From a checkpoint of a small transformer trained on Wikipedia.
Size: 13 layers, width 224, 4 heads of 64 (2 for keys and values), MLP 768 SwiGLU.
Training: a variant of Muon for these matrices, 663M tokens, 5056 steps.
Each number is 128 + 32 x the weight over the matrix's rms, rounded and kept within 0 to 255. Layers, rows and columns count from 0. Numbers have three digits each.

# layer 7 MLP gate, 768x224, rms 0.075, rows 751-767, columns 56-111
119146161162138089137118157118146167147207106127142108067093104164151117189091122101124136122097109170125166070068129060154113148092124104129069136179124058066086154132
156171160085183147091092155099128129093156085172129132185103160147141096132111142121137169148131094119172118192071130081093127139169102054175172114112113098153085131129
147109092145124076104168074081162148143132175134068107099165124154149131154136129103080099141119129138163142122129090167108118171127116207122101145150122162135072142117
122119125128115098175102095104111165156081104180089121129101125136116136115140156089106140129123214114108182181134099118119093129135116016136115129128125100227096114178
132108164123088054067118112116100111101075103147104135119118091088114131118148102087061149124124148108173103204168143097149132133089160147143120118106171165138139169176
119096118159098156117091098129143085114169123164121123104102161199080130159136111154147127083153092092165117097166120074137087180161156099147106120131120062084144116181
110153125136180123091173076166136173130128147070098129210128088153154062120102141129136130051093175086139114184140190131150152178142144129130119108110143140177106099141
144144109175107114118111159082145098143158151118140106194139156101158143158190106093158127117172120128197139076106142114120103138111101131099182102071090115126167081176
139138092172118154140168166158154074004126072113136148112076065139126220201081070130128125055181154149165119119107167140168111186149164117115149108159180169134104151000
122100151136120143104093143097058155138129088162093091159148131175085143122083143127101123110126120110110124165104098088145116107115157163106106105175137121101180079112
155101078177136196092169136164143108126154101152038102078164098085090130126152198156124123178104123038161114083136080103170096168121137155159160112083197142112097175161
072109108116133128167107065116074187179116098194153098132121034107147161109128104151147140087062185096124139113144165138158088127095116180151126164098109143141160164144
144136098107103128194148105128105134102177102156092124152154133085155145106114139143137105114178064087069114156143147173172062146078123151122069135128176144146166129146
168151117085102167123081092131149100068119110077147142172164150150129151144162122168179151136104139131114177101130159061186076147138143113076111144077142138138109146082
162115162096129151096125086097178187144120108127115149149199098165142087092071084176062085128130120148128202184077132112124100139152091146103127069114123159123131182185
143161165171130109093081149113095166144109121170110122166183135119074100136162101121147125140113108084137127125169161076077140120149137120071152091095053137108114133118
120115125101151129141112210158108063143148173142149121109163209143101187154122105110085111107127110133115172102123110129045140102136183094112034130119087114143085150117
# layer 7 MLP up, 768x224, rms 0.0785, rows 751-767, columns 56-111
104158168092113110125072178123113131128132194139159126140133167153087106139150126125126101092113134133083091120074140109114129094077169120113153072132137191156089120106
135113222041170162196139132149121126107154134168191159063097101129141170070084220095106080141130071159157095147166086161128081128123095070105126165085141110141144178138
157128072121091137098131103156146131157133116083107214131124081129071110105121112126104130170109129159134170136133118133160065150114150160087143088129153138146111166174
101070223139109102119087143165169089118140205112199085145137137075094106110118127147098118152080103097128059024175181163114148135072087120123099132165172101074132131117
125119091165083139139040134176087151128138181139100130159113099114114170142139145132130151076151104080128101154047103168150145140096132165068093131072143134127142163121
129127127163088105127144128141053144135164173143098161152145135080136115196156118104158127132162089119105065136143121163122145092136143131077135126129110115068112154136
120161102153147149116104123163078158087124151160153106194139197150129160114149102170145179089147093201165094093098067146129097074167083102190113145159128098118132115152
147111122170179161160183119092098176143138086159114054192114147058164060127159053044154124145107111121086134134162167105135122124189130163217173144069085107105124103169
151090203133171112186092082107072134120213041077099102155117161079161153131203125107185117162128169126139123128153147069145122109146130156142129089136208141109151160178
151140146099129112159111132118101135165140160121174106158143143131116150147169118119181177124103160112122107071091125140127160090122099164113172102129077152112111076133
121089151137071125109123144181128147094150145117137105085175161150100071121207182122114156146110135119101091206168152155123093084113105164143107071120096141066133115156
134143123179162137148103072138163085097184123101148134150149151116074106173111121192145132144157153085151181131133103105128147137096113120125134138135116120161159136135
089143143180122105071172132118089179175083144069127117031157165144147127110156106082162184147111134090132182131144169130084149140135120137181135119122063125142106139105
148152140170114166083117135095127152131117101086133093173121165104112137119126145117145147088153098154130221145102185121117152128141194073102114155118154130071127129100
147121093127107147158135077069150128160155061075127068094138102126103156177114105093121138193135120167087115138118093090143125132102122140096103141101137092132203178128
135128159140158137134124146119106114102072090142105114242111187112122119078132123090114125159156141138082147116104128141135157164139146102131110220097094158165124073163
128149135124156090100092205153102149103125109056146193131106190160083109146174168138123091098177116103125141122116166135121093215119127137111098159137141119190144149144
# layer 7 MLP down (transposed), 768x224, rms 0.0725, rows 751-767, columns 56-111
138115111106110125144088145126100133114140136096144103092166159037135114097136102125135125157076117132093123090150102151097157100136103126135076110078163099116089107180
140155144163115082103164225129114160154112162174160174158133128159169003153114128130127134133127115124161049094132147152152067180111129097102190134129165107132146180093
115116156100122111128187149120152104123097121115159173098066119078131149091123120116123126141152114129155174122084084125150153079068178083169162106141142142224097120184
129150119143142126092107118150116107086103133177119140093132131168117070119103168141125096085090153106146116140148113127130139194153177137124113114066100120130100135087
111136114113033132154130142089112116146092106129090134189131135120121094170117134060125106175083134117110138164119184156102091114109136101125082087100142115143190149131
111173116117135136120150158119135187168110098135115183142079192103138159181135090171134119151135151095102091048097171132140132155151139077095113130128138134097085130089
114147158097160135115198138158119198143160130051108150148146082104090111134086193130119112048113171075118072202183193134157137191094144106089143100093125137183098128139
107124123113143114113113153141128091127122133129148165123161028103149141148092098059064073186109207111168168141106125094198157152172139077127102132132101127148124124131
073129091182109151141091157140119114105069166146063117124095165100117114130145065100101130075100103151157102150126163127136141118147152112145125132164195085110113109095
090089099131142111086104137102123067094087095137134106106092119135080108107118087146119062073124088146117164154142096145103147147144161098131156133140164146184157144115
179146170092115150126078128122106137122180154091142140120103146096085103112127114100169140119160109100131137099150093147119183191116116119157109119068128131097132105153
128101110073114124145107116112169123116062090162094155088156073155141120156123153134134094169115121177111176178160120156119042101085130123154101156122079095102078142084
080154233085096185081168164098107125127133143089216133142119117163078144151095157081147118097128172157190149143115083123114141146127072137185146157069051125075157176043
124131103156168122152114126119076138158126171129135141089118105091135107090143152123167176131091148112160092133107126183114115149122084129187108072053111106126140179139
133195141147129143152127114119141120086089083098167129186147098078145121158148121087108179185100130172093074109118110108138099095134146140102117125138190114161131130203
122105162158216142097075140094150133114135088118079122118168079236137125113189129116126148162124059126195063109155082122110201120149184129069118079126093192101060158142
132153155120088152101100114145115156154138107083149131108090130124167127144086106097152116137119144115140213114091187099123217144083094160116142090115135143121109117153